Weights of a small GPT-style language model, trained from scratch on English Wikipedia: vocabulary 1978, 3.23M parameters.
Each number is 500 + 25 x the weight over its row's rms, rounded and kept within 0 to 999. Layers, rows and columns count from 0. Numbers have three digits each. The size before them is the row's rms in percent of the matrix's.

# layer 5 MLP down (transposed), 512x128, rms 0.0742, rows 416-511, columns 96-127
154:455506506514519523555490509482510474485520522496457516502482568488537476491523469505497513501502
170:511496506492493536499558522478486486467478527472534463515445492475513511526518518470484510485522
083:507496521528507483536414533488492467478533464543511451548520494474515473500480451534500543532500
123:494558471459507533538519474550467530471513545476502520488518502506491512431471523511532502522503
119:492499477507484508541481492487520486563506504496494475539530508515550472499511489485514410520448
108:488496519511500508491455488526514499543545516476482453514521518493528516508481490527517495513448
026:508513552559502461477510489539517494496470491486467546501498520475502476463504466489501498468490
050:516536479514501473440538472482508487503482475494511514484507566492515515458497489483529508510504
120:510472507448519468548469498501533499521504501462536511532503482530513495503456500508444489499553
142:482527549489498512549518497488514499521464488447491492514536503462491531501500492452484541540519
102:532514527533512532496482431480500500517501490526503505503509524508484476482498511507460506468541
119:492487482515519493482496516481503526453523501478477498483512461494511517534494494530497506433573
027:495527468475520553482504486498493477529483509529551474496433511492510489535477501491505509487516
051:502486485537496516511533474480474481450504493506490482548536509474472507515465434477493491483468
021:534524463489469497523503496483505492483489526474471513493495533470506490465505519552540488498506
144:503483514498489531484452514505437543477469495498500523493508484506489513481485547489542521501504
048:486501492498514512509512501529503519518484500497488506492496484511478550496444477491523520489558
134:507511546514488472462548522518493529466471470509487480499510482533537541473523511509488523523496
041:522482515510464492487544479487563500520537512517509527465519540482499531485453465495492513505522
157:518493529468471523527454509500476506460487537518482511459486446516487489564583451512502518520531
055:519507546485552483454538554544534516476530501488512531514488513481433513531504474491511499507489
130:481516501482530529474507532476512536498406467502475488447493484467501497519553478512511512495539
149:527475486485489482480504486487515484566459478435514512520503492531530507521529471516488471499490
134:517492532481503487456487495507498508466493515524519494499500472520479510464493494527511533513519
124:507542474478501521524491477541508519524461493489474475508511528489487442560532477500454499495517
066:503492545482501481537449498486492501528491533491549488496513535518500544484481538472478491494508
019:501492463520496477504468479491487494488469511525510488490499496479506477500519499531513484495534
164:522534550468483521481537486470474502503487477523451520481471490488517513519438531470484523510548
210:566488495527558504524533513519489505483454499542509485471507522485478491492454489528510498515531
035:513503522506518496520463469534500500488476472491461472508492475437471494501505508484456473495488
130:496477495533466546519550537475460490513502489482473508482484486538465488519507518486500497538515
135:491515517467504501459485473528532491494498505477502486482478472519507507536548471519490490484511
118:535471508489511488518530521504459577486503496469539531519494513480448461500491515515509502486507
079:522479499484473479492527528498514526483482528531518485517474484480495434484521490524538495495497
074:476488520502509513486512480523496493467482499446527476488491482523466517483534534481547505488519
037:549497485525494494444495539523508513487543462512517525485480513527483493543530494514490454480509
051:527506503477521498501473484519473481494482521524475518508527513555536531503498521528459522511464
109:483507498494544499503490511496488511514560524513498477539532534479515538506509521487490536476496
170:530481517497479480495502509544490541476526513541523504558459490479466484465540471524509508516514
051:489513502506482481456494449508547487460553477524501502480461480489511513498525542500525503501466
021:500483475490491511439508463507502479456530466472506486504473517547531520455513514558560521519523
042:521484493510519468518443488491524520471530507530486520482500502442513477502515469529500531515539
047:482457518483534484440538490532475488534489445506481488482488487513531523476529470514449519519517
138:503484478464480530494495490518520493518501537493478474511497532510534487514489513520491507452505
093:509543543515490534514502528464516484502495505516533447503515522478511531528487448487520485479498
054:488516489519498489493508527503516517509529473481486549477507530494504460508475527511508506522553
107:571476522509497483459520519511484495498457507453525504510517462443478499493557486524489471552500
022:491500521491499490505518491464543499503494477519483526507500482485496456520523519505511514479486
141:468420506480488470516571495492504496473526513497557490504452496478503506529524523490479498518463
040:497511499541526512536577485483503457512512509476491532480512520494534508524471484555509480495505
157:506506492532525488494497503487503517501494449495508504521514464480521466462529486515515522518469
148:488510517503501510489511504543492501523479479498531535536516544478510525514516490490508495496487
128:488526551488488507536506512496520522559502492496459471493462497528505492487512562523503520528480
095:503486484532533535512474484486496517452513545519502505523511489532531487477492467503483536496452
149:511455506446496505480504528505498492507500542504531474547455486510512557501510545447469483500456
073:525518543554494541501508491537462515528479517449509481480493485501487495506519505508481496468513
140:479502482494496504483513476504498464440518501518508488508546485531457477529499484490488484503516
143:493534484472480505478553495506487503517509442489524456499506499533475499512559483523516513475507
130:519524508503474531496504482536484473483492529526512447492494515479497536511485543505464509490479
030:495521533544487487490474526545475496535531527509509532480508496513490520484473465470483526450484
136:514482545520526446507487480497481538493482528465463506518512513467512492536464524462538492542483
050:504493526476483482495478526515499509480521515495490473499510527442490506451480516501493517469498
060:512505522508496493527458467543481478493486444533502506547509474476495490510503475504495497493489
022:479485499504510469473460529519497460456449535490470493478469480509506519532539482482467474556524
071:495487462477484494489487509457505464508490502474516501475516475549486517454536493508512514530491
035:504518498496510495493451509439513491520474509506496532475475458504526490502504488488492487476487
167:498472460535527499527522517454457498510473549492513511523517521482459540492547463532510540508506
110:440537499505460541526519512493470542482535466495502517516499484512473512508482505531520534503489
174:452500522501503501552506532468443495495508500473519545490519470516488472489479524537516492486470
032:451493486503490473480516490515454485476465500515450516470527498503501517515504477502489504508565
033:511528465574480486494441464520494513495530501511502530502511500513505466466506500472509503440487
116:505505513517529505531461503481522554544539510522484537526470472503548491474510479524484475529493
138:499491487542469488503510503484504490501486503480459532399549527491532483465488477472513507431522
130:542452515489496485524483485532472566509516510487547511482478507482487514471494480527504507531466
069:543517506450489466518506440559499516517524461484440488497479492479453512579549554500514523519478
053:493504454448523503558506488503441491468488502516462535555519464495484504533508528515509530493488
042:543541489508465513503509468454505460507536443477517468468536507493521473518448465488513496494539
114:504472521526485538509433529463501475530468488491487449481458486512490495522494514489514507506488
091:483511479584509506482480523442528472504541493525474525488485528526502461471514498476488455449460
136:488513481486502484561533502422522459490513553474535479528533499508492497517456479518490556520555
076:497532542519519495485499506541493490503488535472506475518467498493492537533481549489543504496465
116:466508456490508538528525514478494512483523464482485460481481490536473493447487493497523479507477
123:495512524513504487458511496504479481495463508528442523561519473487535532517509460527475550504514
064:483521536467533499482505454482535506489441449494563453484506506490503509509504512522522501520505
122:532470445485503505498492524510488466477500445486466532500516502497496529490494476518575513499512
056:492497460515535521504473501498468530507504500519490532477501517528483519501505546547539479502505
197:485469547517533506500421499510528456518525505518499459466499520508496526537463501486484485434550
159:478478470479509484532496492524488490515505534482541454522501511523514556544558528447474502454510
141:517482531460452494517525493506440516495492465537481498539525515492464544516480508501494511480496
130:498475469485488519520524524532509480471548562491524487519510510489494524532500480509493479498465
124:463555512513494491500470477499510479531507498512521527461538519477538514471473487526485525477496
046:501479497474434465488476504529512516484481492521553492486489490502554501459516554531542489558447
162:475488513481493468523480529541452516501525516486532530561480478491502486491481533494457499512476
153:540508493500481483490535536542528451479505518465507495503472489476516546524549530468476467435521
148:507486521513443505496501484490476499513523499474481484456499479544458498493516435539538500517478
120:510501510460506457514520517537519488529486471455472529504525518494541483478465505516512485507478
# layer 5 MLP up, 512x128, rms 0.147, rows 417-511, columns 96-127
140:518497461508529485465569542496487510465484523482528487529480479523508528508542523503463491462529
093:476498500499511478482538458502496537520478498485508494498514524493517516519488495501520490462499
124:498539465485492462493515467517487536478499533537517516480505554529504487477476497512536510493513
125:517468492541501485450520487494525554497519493488491497497484499502458541502493471533441571514522
115:461509520507478448494538482474506526441480482510514469497547470522515524545486516521518533511434
025:508538489504552496453487516535509488445498487547522513488534500533511531470455471502466504498494
072:482563492522531489477490455473520544495511504509514518467498501485506546504484496485522520455503
125:503465525498517517465527532514492491463506517494465474520485463456456508519474465502482511505498
142:469513526472489472524528472495506460487500454514495494537503515476499467515502473461490514492503
104:479504478485502518528466490495495550512521452503533544494514461503514506502504495477495503464521
122:535524485474441511528531511474532461511485491529502527522491487468527502484446530494569483477495
032:471497524535505510488476497526492499521511507507439451488541503536490532531499520533503503494518
070:490498509464518488476488508525551543527517482498516521467448482499532499502527574512493508535519
022:469535534506497570455509521524478511515515479508544507508483501528508526537501487475525484498512
138:493522492501491450528492507495497514472516522507476484486516505502530450509537500449454496486518
044:521535485499492508532522521500508489521480523521480526465501449538499486511466541485519539485530
141:510491523526495476466479470551547460475504510511492542496539478510503536454552505497527506537550
037:503500520510471494463548485504571516514529525531504510461504522500471531493463506490484511500514
134:526508492488487489510484527494430526498499523494487538461496497479497486510577454480456539464516
057:500467466511450490553457475465500486549460498506467476477523508514530481468488520521496499509504
140:480472496515501422558496505484496494536560536501512553518511511510494524545497506540500481501494
146:505529482479518538516500450492511507507502495548520544506522485530537497500488500470529427486481
130:532499486514508503481475482466524510473529500506474495521509495512539527503507554493499518446541
132:500511507510517497448528499515497523497543510479522531497488512532495507468497513498561480514519
071:478495439510513492511510479510497475483490476544459520510520501471512485559528489503517549500528
018:524493495518499484493478485571451494579504493535512517470483519499496556517545481510531521499440
148:509466484538505445482488523509510488540482505481527525479489496482486494548489500512508495558546
189:481500463503513442468476529511460498503538486549504504530559495488492514513485484516486522523512
035:479500463492470496466532512496492514508542509515567497496524518569481508478498483511546517493495
135:484524522487453505478520473520462528493504496512508449502543509427439524511491465521497530452478
133:512496489514497484524500523518475469488466506540540470517476457487524566504506484520495524492457
126:542491511499486479492462513494489514493474519525478482483526450525514516469449478486484504502514
081:507512486506500485503480515529490446535506497478536505507477485527489473485513449513545482524494
067:494511480475480524517525522534499457501477523507476525492499542515476490502523529473560513502480
039:499511486461473529478487537525519446535523478500509490515527495519473527476520500507515511514529
091:516472514493475539470541544492445490497517504467478464531515496486471515458520472538497455482505
113:501496493495505522461482522490474534459552459474514496498469543470496481512541523489499522501528
156:483455495501467510502515507511514495529522516505534506488500507457464515516501515515511475499506
062:510475473490503548532509526492453508493440509483522457519534529522477484487510459496503472489524
021:483502479523501542498542506477513504510482450543513498496471532478454453548518486436499467487501
050:486474475526489474477496499504495473530496531540481518499474502485512518546560573481499505458500
047:484485480502535449456496501518493507516487461500522517484516488527501521476551458491502524541508
146:502466519466479413507527472483477511506534544555481479502540475503500526521513524548525511474497
090:496529510466452519511528523510518515526529512520501519526497476473532534487529491518510482494489
065:505522541515503526516534556465514466495527492475497521478491484447537489532520495466494502496487
104:481492467484527484523536497481504466482478500494491523485473553478487553508507487482539519508527
024:514498488509487522513479491547459515487522498494529468467490526515485535473493496499490484525539
134:494455513520463502493536517487503423492508517449512540535463472488514526529499476536493514508448
036:493521511538537470530582499453497500501510505491538525521480518507514510522471500527510462492490
139:462482496514515509493486490512490456554512503528509540489487525486499506527535479505498524476485
150:497482476535485495528506475482491517545494478508488521514534496538479511475518436522496508475456
137:498475484489495523464523514522485524463506508496525496513522500455483522530463466513488504483520
115:424520523515506472522494475522524429551480479512485485517476467495480480529526540508452498523512
145:556441511517433521486551507542507489505514489461490465529511481489520483468466488529470463471508
074:488509482546474478482486458513487539526482517494491497499534497531490502531493520539465536480461
129:497505459497465465534524488511470457504504505506509468467569491513557501511493486525507499524494
137:521468500496507470500506522503542484540506519508494510537500454553500504504519500490499501518505
137:450462495482551491517471502529507474503453514522535474508487506484518532531491527504476551482471
027:517464544539481533505449493534496477541520480536520498481527491512479547477457477488473500504470
127:536539492514526447491508466522488517472517455459504528489558519485508489517527472493552512492498
067:507495497483576468504463521451518483490489536504504526491509496482511552498518577469479551476537
070:489504496470501467473526529466515544516521539478505466443487502537502531491479517513504497509511
021:486435516503476486528494525493492442459499505534482514484484487482504505524521497479482487543510
072:509472455516484467482480494485496503507491533504524500496542503558472520441538491493475562524508
041:528501465508556519501491501473490469497483518512532544514487448476532561535488495477448482491533
151:506476520522501493499513484536536503507515491481501480518479471490516527480531526554478554551493
114:454487473479510488515508485468519472484521545501491485481485543517499497485538496520480497512494
147:483522490508459555497525522488509465484512549500515494497505450479510490548494513473520491519516
031:503547458512458497466473516493499457454459452510494549483511512473501472501498477489554481527506
032:543486489567493485502473462543485503510508510517499509511491508515500523515482490515488496486495
118:546528469499488478541541512512488497499497501538494505500549472522466530507470512490499507476534
140:535484501508540507491505489537523494477487470532500486570555519496459503494516500519430480503466
134:470548514445445494488461488488494480552499487506504539504528509528521516516457491483528481505495
078:494467504498488541509483541448507482491476528496536480492522528522513456450454456479500465496493
062:521504537536497501459493495514541510548516501507543476414439530502511507477483491496504468483496
045:490515500496487487493473468478520494545543450513512488483502490498546483495450493464491494514530
131:485397489524508501489508472521524499513501498496514445471473519501523511527543491546474525495506
095:465474465527492479516505511514503491490514504510545507545498517495506516511476474531487515512546
146:510525513523520510555507531522502458482504491488493510493505479504488511492531506485474512472462
080:498519488481505509478466509485522444543558489521480503502560478503441478477465464499479514472519
119:467474497487532447557543542467465478520500481501495493481459473514513464541497483531505495511493
127:515479506478488545497505510538476540482503455474544505497511511500478496490484443494487467480506
073:487493485479496494507518505453514504465489496467525510498474507508562502497519487541516507540478
121:517514458534521518522487496543468479499519530536527551486484486540575519495477499545528510482483
062:503470526471482505514511492460519467480498496504516481485484489484500463504525452463472503510520
171:495511490516511460496512528476497510511507499483533529483481524497510515513492527467488509495528
145:543452474466476493508535549555483491481530532449531483538499498464497497510476495553514500501488
136:532486511544525537462480483529518495489485491497478492522504541525516479494519444560503501530519
128:471534464509486484524528529498461481498503539495484450501555514538531486467539463527571453483500
128:452467498459495475486488532465503488526548498522513568516502511502453481518501471486515525488489
051:506502502540573543503528497473464514494512498493476489515502504490433459511492447485446490457549
156:491473513519494459460508525494516459498463500525507487529501500472483534505494467495549528519511
137:539480511558506448481544521488511514504468537431509489502451491468471514520522518488498466499513
143:510528509510524519471500483488502525517523474544490532496549489486530502463461482470479513486530
119:467497497484496454525497524565508491495511459571501518535520513503522515508449509488484508478517